config.toml
n_layer = 9
d_model = 96
init = "trunc"
warmup_steps = 200
decay_shape = "pow"
Each number is 128 + 24 x the weight over the matrix's rms, rounded and kept within 0 to 255. Layers, rows and columns count from 0. Numbers have three digits each.

# layer 5 MLP up, 384x96, rms 0.143, rows 132-383, columns 48-95
096152141151114111131108134161158137136105088140114135155101130176087134117121105147120152103152158130145096164147133133115134168099152161132132
125150118094104142127107140140142094081105103118107110097130154112144141082116148166118152081100103187135135145130085140135165134096097119134151
116167133175126123133074106142121111113142109096089132121073120120154169131129149117148133085154126155144134125092119120106102149123108116133138
136141117084134117182138123148122115153108121128126115130131090147107142110121136115115142096129128112117121173126099138107110086114160138116115
140075083103153127152144098103126153132131106104126120114117145137050132136123132093108126118113104163122119166115116136130125113116126146079116
157134120127142152114136149147150147110121128106101154153121110127073163125119131140134106145122144130164151117106161134134074115140089117141156
109186108114139124109162096150132127133157129089132159156087146093157089177148107106163100128121103159143072140177116173147095116157162073121140
123109129111146086134173146145177164103116111141111111141119099162125122112161127109133132096119132144136097112122122109129181176169156182152124
085140132125145116133132147179134130114143157111109118119118100164104120149111113102155121121122131123135143162106118132134110086128128109137174
087122132114192143185154129135154091094160127113139142121141139093096110116167113135142127128113174151115126085152152104147103149141130155101174
107103120080138066130131103119156158112133106097133123139115108132079146100120086139158110146159125136130157133138109105110080123140142148120107
148121146139181115134129120121088116094137114064096144162108160130136109093152134146095114137116108117144116112108108155138086101148115131133136
136138102121127111111159127161126170138108144140090141125140109156140110166161112081142127140144139145160117145142118092113154149108114171115106
186117105125110144088129112113124132132124145147172139104118153154092176127143128159137119134130130150135097119120107134128113131120173147130161
125172138119164167103171171157161134071112149150117109172132167157174124073145127138116132115180165096109091157126117125140133133117130161150151
142142105151133129127152137124142115114118145148135113092100131136184103106123123187126116090134139183159108117125137117134122104085085188121167
111121129145107138109096116096133083117095115142122130090109116099124124143102088131140143114097132119129102152183111103106086139107140143088140
184108167179116149126153152118118103104087113150103126127146104157181152161135117122119140147133125108155105107094109141146121146131117148119148
147114159120141124190147129170135089127126156155123110165118137128130109161099149146172137103164123120135123147137127145140137112113158130131156
137123143136161166071125108159127137104109148136154139127079118110113128176134146154118130125164110123118121141115133070138156154121127183157102
092111150123138130142142124134113121187099112092090113136141130108088088101074092125099123112138127182134080172120105132140145127090128144112123
175129145131146107140123120149107067131141142182093134113114135124107095149122140126154136158109093158130072113132091091093101146106141095108122
140093142159091122104105181138090107159105137139150127065094117139108120142170137157152129130115105104159123175161119144121150153146132164147164
137092108112120129114203105136140138149141104130131127106122102116151142127120107125131132182075096142151092133130136083102118159159132129116106
120126123124110117143123136131148163144097091088121140154107119150128110113136135127124128114112111165133140119132085091054133150147120141130136
160127100119108125175147132139103064128078114103103147124134104153111147126128120120145145111113114156135143148101112093132157118175173126081123
119134147158143163171145129147126100136141147151086086158123150108129122124106150154101174092156163103147112197095101156127101192135132165155161
133121106132147105094093104148118108148124166137174123087119148140165155133132118195073187112168127116193126101148148165155189127120152140129134
123113168126138107103129122091117122138134111139131151191103103116145113156162160122166140086113117193129128118143131097105080138132139150114147
140139101171151165143111125118159061121188150149126149167112128164132118193078107143144111107138122109141113055139116120086104130161115135120082
117114123146120133174204126120116122117119086079097155119154103146116153132138109151141128097123143119113098115117154154125116120157112117096137
154161116074153118147130101155130130120152088101133123174106137188152130112116143156120096150166114149148110153127126143113128131136115138110145
120126135122128114106149110154139149107130138111149146132133144148135146142173108130117078086140080113125126169127069145121130158172132104112130
161100138097143124108126155127119094085142150163131106116133111114135119113127110151099141099144154118171145102127128114145118121108130099142098
129118138142130118153116095143101117135154123096070095145099148148133095148113116125148117141147125122105153148182131137090137117102164080117139
129093156138142164134120131182094134168163154157106171152121100134126155141135098105140125147105133130110112119103104134124107096127121129105147
126125144176139099120114137134118127157133139124100161104087094141128127148157129135139100125127110108169125134106112133126108142130143121119119
125109095115134111133115120152127147132106139120145088139145142088131086145141117161115152131153103174112077182132133096112163152138168115057124
098101137143154110092130125137155146115105119150125108124126127101134160114118130146109096111099185130134128122077107168129150153112124162119137
121138127110147099127101144196135093114122138131124106141126110156100110091115158112132133127122085118177082169127147136126075125086136098124094
089156105151128136125163123135128141126138101078109133133117145104135127093136092117123131135140111156182130152125117089097138133144139121130155
154126126120176092112130123097177128093152113115113134111119109114137121138126155152143091132104109143110106127147099108159106124140141144153122
117109141161154118174103097143150145131149129146127153125093102128152097149110105111135101126124111143089133156159099117102060132147107118153147
142109093097182140095143089108122107147128118177133181138146130153127140127116107150159111125124127119132109117108128126180118145164098152163137
113130123095139078156093126130146147121093129124145116128089133107127122141133162095154126128133137137113103166140151109110105130137141141077168
169108094141113107081158116079113089117115120135114080100115166143155148133095145156119108095131102108151089107119082145107120128135097099112172
105091127139166118153143145161139170126125166135144173157090136158101140183134158113119126131143130146125102176151150149114139120151167108110123
122101116154156077131125139110114082089149151103125126118129146151163127138139115114097091087119095140152133115110119108096138128188124146097157
117139076094111136162143100123146097142140140110119111139126160126132173123097119120152152136079131151144125127143111085105166154088106100128110
172088113147156101113103112185133129147141188152088122125104162087152124178133135168083112113159119119183095116146153157120121116128121142126114
095120100154142121119129094155138101153072138129144147103150120101113127142166108127119142135170150143121153149140110083119153178130121126121073
184103163158132138104088125145150151128103076127108111101143148119113141096103156140116116110102126107156132120139104115122200140139136139120128
095081145131127117175135107131082150136088089100099180132113115149112111149102079114126122130142133157165118133117107126087089157097120165127107
139134111088134141166127109160110138148131155156167148152096179111147100125082116138102151128145109133146110152087103090124118092145145151127081
131091137141130127141143101102119129130089135109083105063145124099158126127149113126124094116135111127105082133161106133131113135104098145099135
134124107086106121084152086130099072175135174100144148163149080140105109163142097161141146087142174120127108092122112105141116101105125145131135
131131113131081123118113164175104101167139116119147139159076139139116153159115121162195154160175145092163138123158120150116141161138138099128162
101081123145169123162150099141106174116135107130102137135104173122066173120143116171147125137095160132138106126102104136103141141118095177133112
112104146145128127132143105154109110144131134109153137098120183145120101112148105136163097128137137101119143115128108125099103113130114148097157
158150109127115137148152129169117128154104136152140112094102120170132105117106120127150126130128155130138067138146129075123107063138156119109099
101126103135108110151116151107128118136084121091146123162071105163112094146121091154098116127095142144106144121123097113123108115152115116101089
123125118132087163166103139118177167161146081100127113131147134104138121133147115173148095116140174155101103111123115115151127144148117112119157
158128126145098124145140111154114144127125119142112124149120099146101100110123131121123135098091141132130081139119122137144157143120147128148094
155069071106153108105105117130124126108135142111102132145087114121138130139122135090120172163109108090160101116165097143164110159152191152161100
100106151112125145103099139135123133119138118122108093108119093140124121120122099152125112155130128141128128139157122163157103177109140170077171
136091135105113129094163096123174116096155096114133128135131136090115123148118132161132132140110101125119093153123124068120161143118118082121092
139151146154145146140100124131084137118119097148098141144115140146122130124200166174138144161121149114105150130095107107133120130109119135106158
169129120132117175097125124159134122105098126168168127154118157145169101113106154142178117059121137137088117173123117098143161073145106153126168
109125105088146182152136158119177106095120108115140143149091124129125157136130121137154120126150170147104133151144140129139114112172139162095136
141147123118152101122153129149127115143156121127134126143135091157084117125122132115153081106146166154148123121106115120138056121137157145109143
145116106163097139135099092144134138097131100150119116131128146111109094097117153090129106132135127107133130106103125103143155161068132124136134
140116155150142148166131143150122148148099105141125123119140147136152075081123082158112138165143127185133152173104135121112160132133125189120085
060128104133132144151121133098106134110177085134088140141140076159133146166133109134163140120109138120095105172148120129074135120155146115137100
090131093086126091143138125162148117147083081130110134094115125139118144145147101138140140107112143177131149087110114126103136113101151099076159
121105070124155134141159074139144138124106116094145118113131160127087137157152111195117104144105123119172119116099147105120140148087115143082107
131132141155108156131150107145158100107152169095125137125148105141095068138161120088143102122090136129113162137133146135135097142087155106121135
143137150133147151125117096164113109139113160144050143119159162146113152127145151144103145144152129117172150157082083108134161126086103098159130
173094100092115162137106113136131089126084131188137139103111124161083143094115098123115173143133143146160088115119106129152156143139156124127153
110146167085117134112111118201117129119136141141146110114107127093110137109164137121146123125121131138120116171125121101122112136150133098101154
103144158165120104137151134147177154111127156151125069098130077127145151145179110168170102115143137072178140152138094087100094134137115104141138
148125123168139133138112092125113135137139082108111145125166163148106141092146112180144128114114105107195148119099049102117158134130079128126175
108118103109131116126154101093160111107118137099152126092116123157142144140085080144139095100123136135144102120104106157133105114129149094111179
137113118132156122115124156133115135137137139089159107169111131105146136157159140135111111121148155121172151117126101139102103104133180093122100
119112144146155129119072138104175114117111083152105127111120126132132158126105110143129138133118104142171149146162100138112169183186154177129151
154119127146132098132112126122114145123117109088120153110085121140115098131103091157163123104138091143122132144098115119135130134126132133109120
083103148120133114154129176155116118078118165122131106174130103152108146104149113145121109100132149090128090125167156153116102113127065130118105
135122153137133117091119083115124165107131134074149134107091113070164078121160120118149135145131132152147110162147114129133129164110126135111123
123139105123113131133122150126142163091105119113115137126112142192128106107147137136115140109114134118112118166110068141100155150151104095151149
144124107113105146176165137139128109144113123115088168146098135116105116154148132173130137120146138167151135170120110147143094061170106192131152
128113137124130118156155120141124129177135109081100134128126185102137092116121102106156075102101117122067161130126136118110074122129154076095116
148100133127153110131092089126146152149151124115088148137123110121101152131122133147182089123105101162172150125153112119129079101122104145142173
138104151148190125145149113161117103130103117089117097129142167179143116153126141170192122098113106122114128102105126169147150115128128120150094
155116132077124134110147130131094118159091128155114137129121113134161148103159120148112133127129139118128107129088131145116119131162129132108127
128133103106172107140167099132117139136139126115117096150144143116141099172117105127095100122101143160148127084098124158116090153147139118116161
134114112120156093110135142149153135156145103119149130135161163155114127124120098147077139079108156170124122150088079125170126120118119147109097
149117123129135136133128090118213136134121102111086081094085143151137123094115132152185072106131109168134105137146109120148113140134125120109137
129142123148124129164072109119094092118116123121129145156107115100128103103162099144185114127117102125118106153086122114163144131144099096100132
113096134092135102159095188121103108155117078146148152124137162139112088118145090162132133138134159141111106095128104101142079124133125114128114
100128111165169121074124142172149125111137173122172170130092118134130120133161169113109135159105134110093103120111090117089113148149154133126122
109133125137168137125126133143122095110123130071120120152119094105119093091154134119161107060108085131103109115133111092133155114116089124111116
138151142114156131115149107133138144124132120156125135106087100105127144160145110111131154113136117159107116137101115155164161140122123142122128
145151162141151126098086100176122142165200116137139115141124118144147145132111138154110116151115131137153159099133092105188102122157136124146129
145071162136104139098153110149140146099140077149120147124109105116143121129148164164111136138100073090141138147129123098067119144122141090118114
138165123102110116095139110147125130129095097129076127105108122118137116132123128104111152131139127148147079141102134132139166132200133144084113
107119123150129123163132122117111117118120105152087090175093139108105115140106111113116142128129087120124098140150152123066092150140131124160155
136127134132121138123170143136154152118146090110139144116072163142123136115169129148145137144133145126109160168107179100114135115122115128135120
131121123133151142127127136134123104118127114122092131126128121132145106135121089128138092106132140121128106156095150110148103098125137117129120
169123108086145161150113141152137126147138133147127162122126117147117126113162129130130137184100158106139130102140104108151106100133124180132137
107113176145103097157129093138118147075107102135119113128143109136155084131128129117135166104143124119129127115078118133117141203139126126182164
124131138148132095141169126136126137130164112120088116071114080167162124089127080131116129118176139155148160120127107132124075133143159126117176
167115120093113132135125142106126136135145105127124155088149168126105142108115103149126128116153125122138112129172131116166120139144141176162118
073086117117117150117125107117142117073122072078110119099121093162130133114092113134072117132150154116111132171162098121131109149134127131102145
104083112112175140122129133162138068145114116122113084106125179116143161171097174155148124113138129138125114157142116130095103113141128101095102
153116109113149143103129136153096123143173168087081123108110117107141077131098113138159121132119114106150091121142105166139110127145122148118166
121109136097159135140129107164111109144151092157116121140082125130134168136141112098148151103132084150132134115104111157151093138134110129183135
128089168119153087162098090157143107137111116138140105154124130076111119113135113151159133164108168148116103089095144086147100092110142159170102
131151119155142160148132172128127122171100089127092130122076116124126158117181133162088163140124167145136129108086126175107142104150105130090109
105138088186112121124129107124084102126128140133126085114086122160180121129139168106129100103128111158125106156131105130149071133135116121139157
106130133112163145150117107153136181109093177102120110120148116153075139147123121176154168125111146118179140115137082106127106126131122108130128
139108132081109144116178135127143107113158193087095130119108126177078143142142108121103144123098122112113118137117083104098135108117079095139134
091122137138134138106138103093133107114168149132150115109101155092186181085142143154138115094117149135179134133106124142149128193111083120129152
127171115111148088153161125130126086130151140093142133104140098134168094138109139154110128094138105101125142147150133105096089130116143142104151
134135122086157119135131132189158113152137119139138158098136095129136134138162093140169120124156133160134103158123131127130099098164168136155130
132141119129160170137156119162164148078099095189159106146115140117091136168146118127130121148102153167127105110124138106126143156136169096136136
132104114147140136128151080112104091144111130148103136133124156171119100110108098197118093080131140158157088120154104115104153091134133153157122
119111151163096082131181117176173098106115146117103094157141146141128144092125124173144114118149155078117151128132131143148158155103136103147134
120082128089157109155114070123151118135135098098151149157136175124140077145114117162150100135145120134091083177091078099109094136162134141163098
122124122125159138117164152153098141131131125148119141097130116115111130134118123148110133160131168144157127141122126103107115097084140119092103
141111168152126106108084117145096129125112111125117112174095149118149135146150095153105131109125088135129117108151104121144072130126142161142131
147137117102158116110142107134099128130122115108125137087164147131165105097178147109111128092144098129126162146106094104116144136112103118190133
170120105167138168147131204116152120092156143124104124139121150124133151124106076144132103138142137124096114123096134106136162131084119108097130
142132104119113129131132165167123119150147090139148096117127150091085103126149151153153147114130109121134115100143139134109130191123140090111165
155112142151127140165118094159153115097132096122109100140138120164139125159123116166135119176154135097117118120139128169111080187066151135135154
128096168098118105114156108158149128109142173076168069086142114159105069107144136141125154138144089134160114127134072124122088139103120146099139
173124116122102135122116115104135099095142119127098128138128109158126111076135136119154167085156133136167160138125090133128151098137135127170123
096106119108117106099144138162131100133093095123132112108147142151127137141114145137116125074108109169146133111119105136133115116107107146112131
151105156122156144134082101118139123129143125136082095151123164147126136153102159133114135087150137196142136156090080101137142119147140098119145
173140167114102104132122121158159146079128110105156133165122135137141087093153094153154116154090174082126125186131150114099166132153114158115107
157112105107161157126092132120147122157136170121168145125104112135122129130136120134153113121108137161144119120153135110141095102124125149133105
153144162112138115131117113158133117161142118110103156177092161142160120140122122164131120091153130142138116118092149141130071100153141101129132
147153106163158161138129080134099107127078084088135103119149103155137160109153095103092121129082144152120150140148107147129119122127110152098169
110086111114102063136107110108147114110137070150147140156139133149149153104104167155148127096152187128125126155172147123152089156125156151134110
162139115141143160161151144158166158110126120058142148117136131162123106093146131177153107134150102126120110205099100133144131126140140144180128
109148116117137136145153123134123108104127133111153119110130121136166133172112095112147112085116108156091157085159134174125147120142119088160104
108094157132101127103161101157164156139167113097128122142117143098147124124138110136105105119132139141150157149106083141115118132133119150108115
143131149096142144081128112157138142124203120097121140155138110121104114121080103127166132123151115132144102071106120138133084086127144125164087
171143086146153158151102137172125092122102133138147113156102156115136130082151126179083121133138120075142099105097140118150115122148119144149104
147134132091111093101167123145159139059111134132145148069141147112149120141157090134109116120079108127142094123110143104151141145145128109156120
138135185112151128134123153144131105136130118112135134132058130103153149123128091140100149113133074155084153139130126117080103100157154126141205
093124100127150128145182104124092151110097115092129138153141142116155097123118146178117079094120114156142119129128122115140154134112124146095122
123113131181147150080156110140096144104181162103107167130152139148153134104159143140145123153135066132117112103125108108107147107139108094092150
148117084131127144127088134116136117147082145128084124124114134174075142109132080126149144102118137132135126129098139145155176133110147119119111
156138096155119132104177108113104103114127121156171154124102102143116116159167127146089110151121178103124104123116162103129119115109134156072137
109124160178113130163164104125123131139129120125134110106125141147126081125136110180117116103126125140103134123098108151124117122096099106098104
125100108081134093133184113135115116113094104155139169132136148133129139146141137158084148135093093115088122146093108077087147138155144092098116
059155110112124128138152150179150104133080069121125083087101099065141122119131137109131154125141088114143118129170107097134154147122132117094152
143138160145122134166139130168103170133146119087102132098107102123148106130104121172119142123168108197140141181139140093104131143114132148141195
108089123121104116141159145120130142152103116127087112112141142131109135141123146143132108085150114145164123130163086123107190133112091137116141
135152118135107141135126150146128095095137171156127171153119150096117139126154132166088124153131145174145117131148096166148151161120127207117135
154178124155110131142116127159124119121141145150127133119104125113099123180147087132152131116102130123144106115122115131100135154130139111118087
122125112118154161166134127100151114101131174131127175108110136166144120094130083136091090107118123172111074114154092122107080096178084155120163
141121126145124156089147143139068140149110150131131098119113140122145138087134157163120119119137141177144117123099136138157124145123116178122154
107125132148142141134095150172125153127134124132121092112110139167158118108143131125154112140154136140106141158114130112174112198139095132149180
164130090113187114138152176148163163150145122101154117125136143084099125113123139138142120149147154130115117142100074095170106138153141082112102
146139138104163110141130124153145094191139077195127095153115099120168142092121106118108145133115156152165120106158126140138087126175147129161171
160109088162177158174142190141129121136151137143108143124100143122168123159146106145154139123116114149115155095144109135128114145131101140121154
142097138142161120080102091135152107123118141105105123099118075180131108156165158131171149097115138113141136142151112133149095099111123103159120
171143132130150166093147120165138115120127084130124136083144151119166121141104102152126116092144132104140144133146122153108110101061105120099109
168113102165115180139144135151136122117160116130067138117091098156116111105131115128125129138104151093155143105114146138113096099168137134132124
154161129120120094110132174129167160166102142089157179130141130127087119135116109112171124138125126099116139132109110109147078146155118121141112
117080129147148176117105159127134103101146113164129143132128115128096120147149124109182103138095150151085118130133136107113149135125119071097146
137146121122166130124135137136125148120145125135121131119092139124150141142168121168109102139118170152099164129129114133123160157149109149115151
122116135115138101090178119141140097101124125121131085131129059138156151156186141119117134118123140093167112135130143133115133130133157145142122
129159143139174129143157141152147120133105100108145147094150152182147180099077134166121122140119123139170162149117111144125155130175113150145151
111127162156157093141142110154123140128045130126126133176114094110105125118152150156138149129156122114151118155128124104095138148102136141131188
124131116116140110130117141135157102116169104100108130095143133121105083170133122104127130080113119170122128143124087106088170115107136127107102
120130116135152153123117139130122128121124104130100172086134152133132156085110150135162110130109095133108103151148094165106089124116137117091163
126101156112109151122131174181149134116129087114136122132132141152114092141113157127134098155114157136156137160116157139130097166124147135142139
118152175126123116140144128159105140128089118129128116138090123104144100086158143138139123100130159129129106132118137151152085105152108122090142
117094116136167109116150127150156143126163114053146103137131116134127146117165100147149098137093137128164090146181122173128146134119180159108099
098076139160107153135141135124126178149100124154085105086159119132123165100135058179152096119149170118127109152150066089104149139090113129154120
107133105138153135131124145150120131125125124089063154100147083181110147150120147149127125108088133138131158107092129107108158132137131100114108
171103094142150143155076133128102135154136148099112140126170140159111117121115106127152156142136118141161147122090139134157156132138107175142191
156135081096135170061126135116123091115124151115101129107137151134090132144169121127075142098133132155145112144112104088153120116138103161149136
107120107157166148088120098144147128119116101193124140116083166116154095093123149131148125121109124125148098133123104130148127159080111117134146
115125101150147105115131135152117116099138126152085141116140158124125186096126094120171134112132108123136108114191136140144150096100110110097087
133134153100151093126170150153130152128154085109126141143095133142138096130113146098136103117104149164143160104122135098128108139146117146066132
104127158096116108183102108144144146192144143121135125133080137141130095114112131155180155118163160115136125122067103138137124105128171105112101
131155088116095129115138140161169109091103134104110129172144094139116141134148116139144140094097159140139113125104138163151096141107094127171149
165114133172107156139154127147131109104118137145118140106151150130110176137147118115096141125118110099126125150097104129133139126129092135113131
150117113147161133148121150145140099133124114124108165115114133131155131118119130156151089107119097142143154161109129136128093086139105143116133
163106132134097166110149144140133143144133153090155175144187127148105130128135111141148122132091155175068121151112091147109129091107115138154145
125129107142125150127114156173110155168139142146142106110136133138131101147111152123137142096137133125127089124128140126114130104105156164152150
108082154180123089117102142129092101128105104135087162127103140119132152169123156108129140108167148164143099131135092116105150126141148125113163
116088142180176121133126125193141103107099148131106137122133115126203105137130139150140115121125119122115080123132098122109141155172156107138124
090115133114163121110148119141160141134174102100143119144114122133196115119121088176116143111140134149191097141132112117124125148141099141139139
116152111129149128141148140131115134113105110097161133125148147106140136086160155156123126121111136159141174139105158122134157145102111145071166
105134111114151156189147121163083140107106142172151166101129174152119144118102113139140150143091162133162139123133132124089121116164116154137145
168155113164075149171134117141119131125109131135107104161118088135155105107166165144136096124136118129121088154096101127161112160128136124137158
126110148168116151144141141129163145094095162131165138089154118130110104143093117139124129105118143153139139148141152108120141152127113124108141
157117150144161113083126134141139086128151139143129161091139104154113114148139176166141112095127117118170079139175138124133130108134168123107116
121103126157123106118128110119107105110140141159103153096150084113123166104138136119112156133117138144141107128122138072137127159116116105114175
106108127164141142150123091133125108115143078162129091155152094181131125131132116153126112129103144138165120102122139084100117133139125122132145
145100105147108112148116157136108141092123065154085122155148159112155126168117102094130142113151137145115130163169102128163146109116104059130101
155167151108104129091139137114085110121111139138133107152086148147111129093124119113115135083175156092116109189126130153109123150142113124097163
118069151131097098118127124156154105128157133169133133108111138144105145106134151166146123169118141125141146121125115140126117130134134100122125
183100122133154133141163095162134102091106059102170130095136152165123109119080120166139066136078101106135099134157128132120150161149178164085142
144150127135078105121147144144120106158130136082117099105124122212151128130167114145132112098139129113131122148117121143139137159116148102126156
127159160153164117132092114128142085130113110102153149083112091147127093127098116128136099083080083142144090135123124142117128161148144140192132
159138153113113166151096106153141134108165187187135097107102089124157090128131112127147091123107165133142127128106098087144157120105115111141094
170122132125143109137131150145147137145098117128099151115104127139131143155137129125148119085110076124129118166131124115138128136154095131124120
111098095075090102139138149156153136167180142131132126156098136146071100149154140143144152135100104150098148123127121119108098141142132091161157
116111108122089125124180098119137127124151127103093141142134106127172154136136123138154124122144119145101175177138128139065103100114119121141149
168151098066123146148126152172119070140100107157140152161132128143127187125132122134126142101116122118125097130083162128134149136135134152126091
127118110149159149101148136135139155101086132098088132163132119112132098122117130136136111132138114123127079148129168109133166170136125051099126
144167096157123125148160089153124152121136129108138147126151109116154132109149079107120124146146166122116145156096106091134143148133121124151128
125137174161105150139103149129161114149147106123128146075113125131154107107173144150141090134143139110116132137072122104143121158126149078133148
144131102121141117097100108132126121131095073185109094138110159105163128157140095129133080135153107130126150126132094118145160170107114128145152
115129148110147130076106113133101125132136133129141122124101115147155097104154131125140132144153114109149099098127103102130187154161096128129137
152128130162157118139146123138131132115158099122144185129137135179113126135162124166121115094117101146099136129126141179121100127127142127131113
135117114101139095088095138110143160119174147106103102141095127101172097124160117089137122137188077102168092162137111155136104093168128145089136
126092131166130140101114145100114144103088103104129103099113147133126107163128125164135131093158113154110135130131113125062117155141158090145114
113101120107146141141147111123141092117124107152104120149114113161136104098151148140113103141157145184099127188097081141132157148119150177145120
093108143129109109159130142150129105118131118120089143143154146133124109105115145175115116096125158170099133097108085127123093119101112137120142
131155127084144116109119138156144123154201125165087064101106109140185131101123109154130113128173134129176110095116111137162098090115133127142152
151143131169115108159127157166152107110112149094061133154118091139136155143158157142148089108118153105164118100135151130130136118120106143110119
167119102162120121132142124135124125132109128142054124131113179127148157108146145158096117165131148136104109119100129084121129109160115116087116
131139132116102153108144071110140143108164129105110144113144108147169114101134118155155093139106134129098104130168094109154129132158143121096149
174117138106152134156130063165132112174084096141108194137130209161089139111119106155154148104109123129143145113122138142146103097097134153146088
134171123120136122116100152118147082147141069126094099100095117160154134137141143147167184122124131170161102169138096112170143132123158136164104
133127153137145131195122179189125154132107117135119116123117115139103100144122156152082128100168131141154168166070076144152135108077160141140122
091147143108100111173148148111118120113138129113123163117105156157140109099110093163165130132120145122072138147094103118121093086153107089130144
142140130144142160137096168139157187127158121125091133119100110126140147075162126171104088143146158151102116126110079109131149118117151160080175
124095061110109135111136110109141100139109153153112127098094145134157156107122174109126147139148122148135087134117114086124139140125118162128169
098109115149142130113116133147148080105139157096083117155154128149136117143101142139101174131135122127142114133145110112145132109161107119189139
142118115089133114144105147165140131147137123113158154135104090091118121188147093129168165113135141142133113114118100176149087096148152119133122
155111133167107150147140134133185092110164129161146120138133113100143096121114100133111150102121148111136123138161135137124093149163072134125137
140106133162123174143132188142131139096109123119118164130097170113114137152118069123117124125132145124125161110133120109125037133119098096139123
112108069124125194118107126144099122142100097170103117097095132143136120109125137108130188114141156161096119133125121119112166116126115133110167
122129124102118149170115126114122148123170110125149148105115097131105132156142179124137123136139108153107077107102090130126125132165121086135096
116112122164152134176139076101106149077119127097155151142133181157126148143156118160143138118099088157145083115132113160137138151135099122155101
111119133151158128126153106120129135137118126135126128153099099106159130160164069148150149143133100138132126129116115091146071137138170071123133
071100145128140149195198068116132134120098107091150136098150108096159149105129144130154124112102077168107108118074101102086129136145129083151141
132109168181120135123120101113125123125125133130115153118183115164164116117111138161115119134132193128154102100128108118157116123161127131155124
123094151120158124113155090140100161172140132079094130150098115158149123119144090172153157089150138158153144139141135098143127107153123173116107
126133153120161171102094159124120107070138139105104090130107127118179139123163145146154125116123119155126157149134144082116148101125131138130136
103105155162159113130126083118065117110101131107109131105131123144139141158123129124183132168126119143162090107143148129137144082129146111099114
119172125099136149141138128143116142132104137116085112140169140146150060179172150149156118119103166118125123111163099131138077113124114153158115
140137126127146102172119133146129087164132143113099130174115118128088118146142150150156135117128097099130167117124109133116110125130125106116117
121150081107146106132136094147109110164130109126162103124095134146127097168179121135129171111090094141131181077147052120145157147124129144141118
154117141092123143101151100136143169146130126099130098147116154140151109114118151137139120105141146151130122122070129113136103133134115162121179
129138099148155125148142104147148124143124126163119120084118104122136103129104099123121094080125112120146111100101089117149089132140123160111182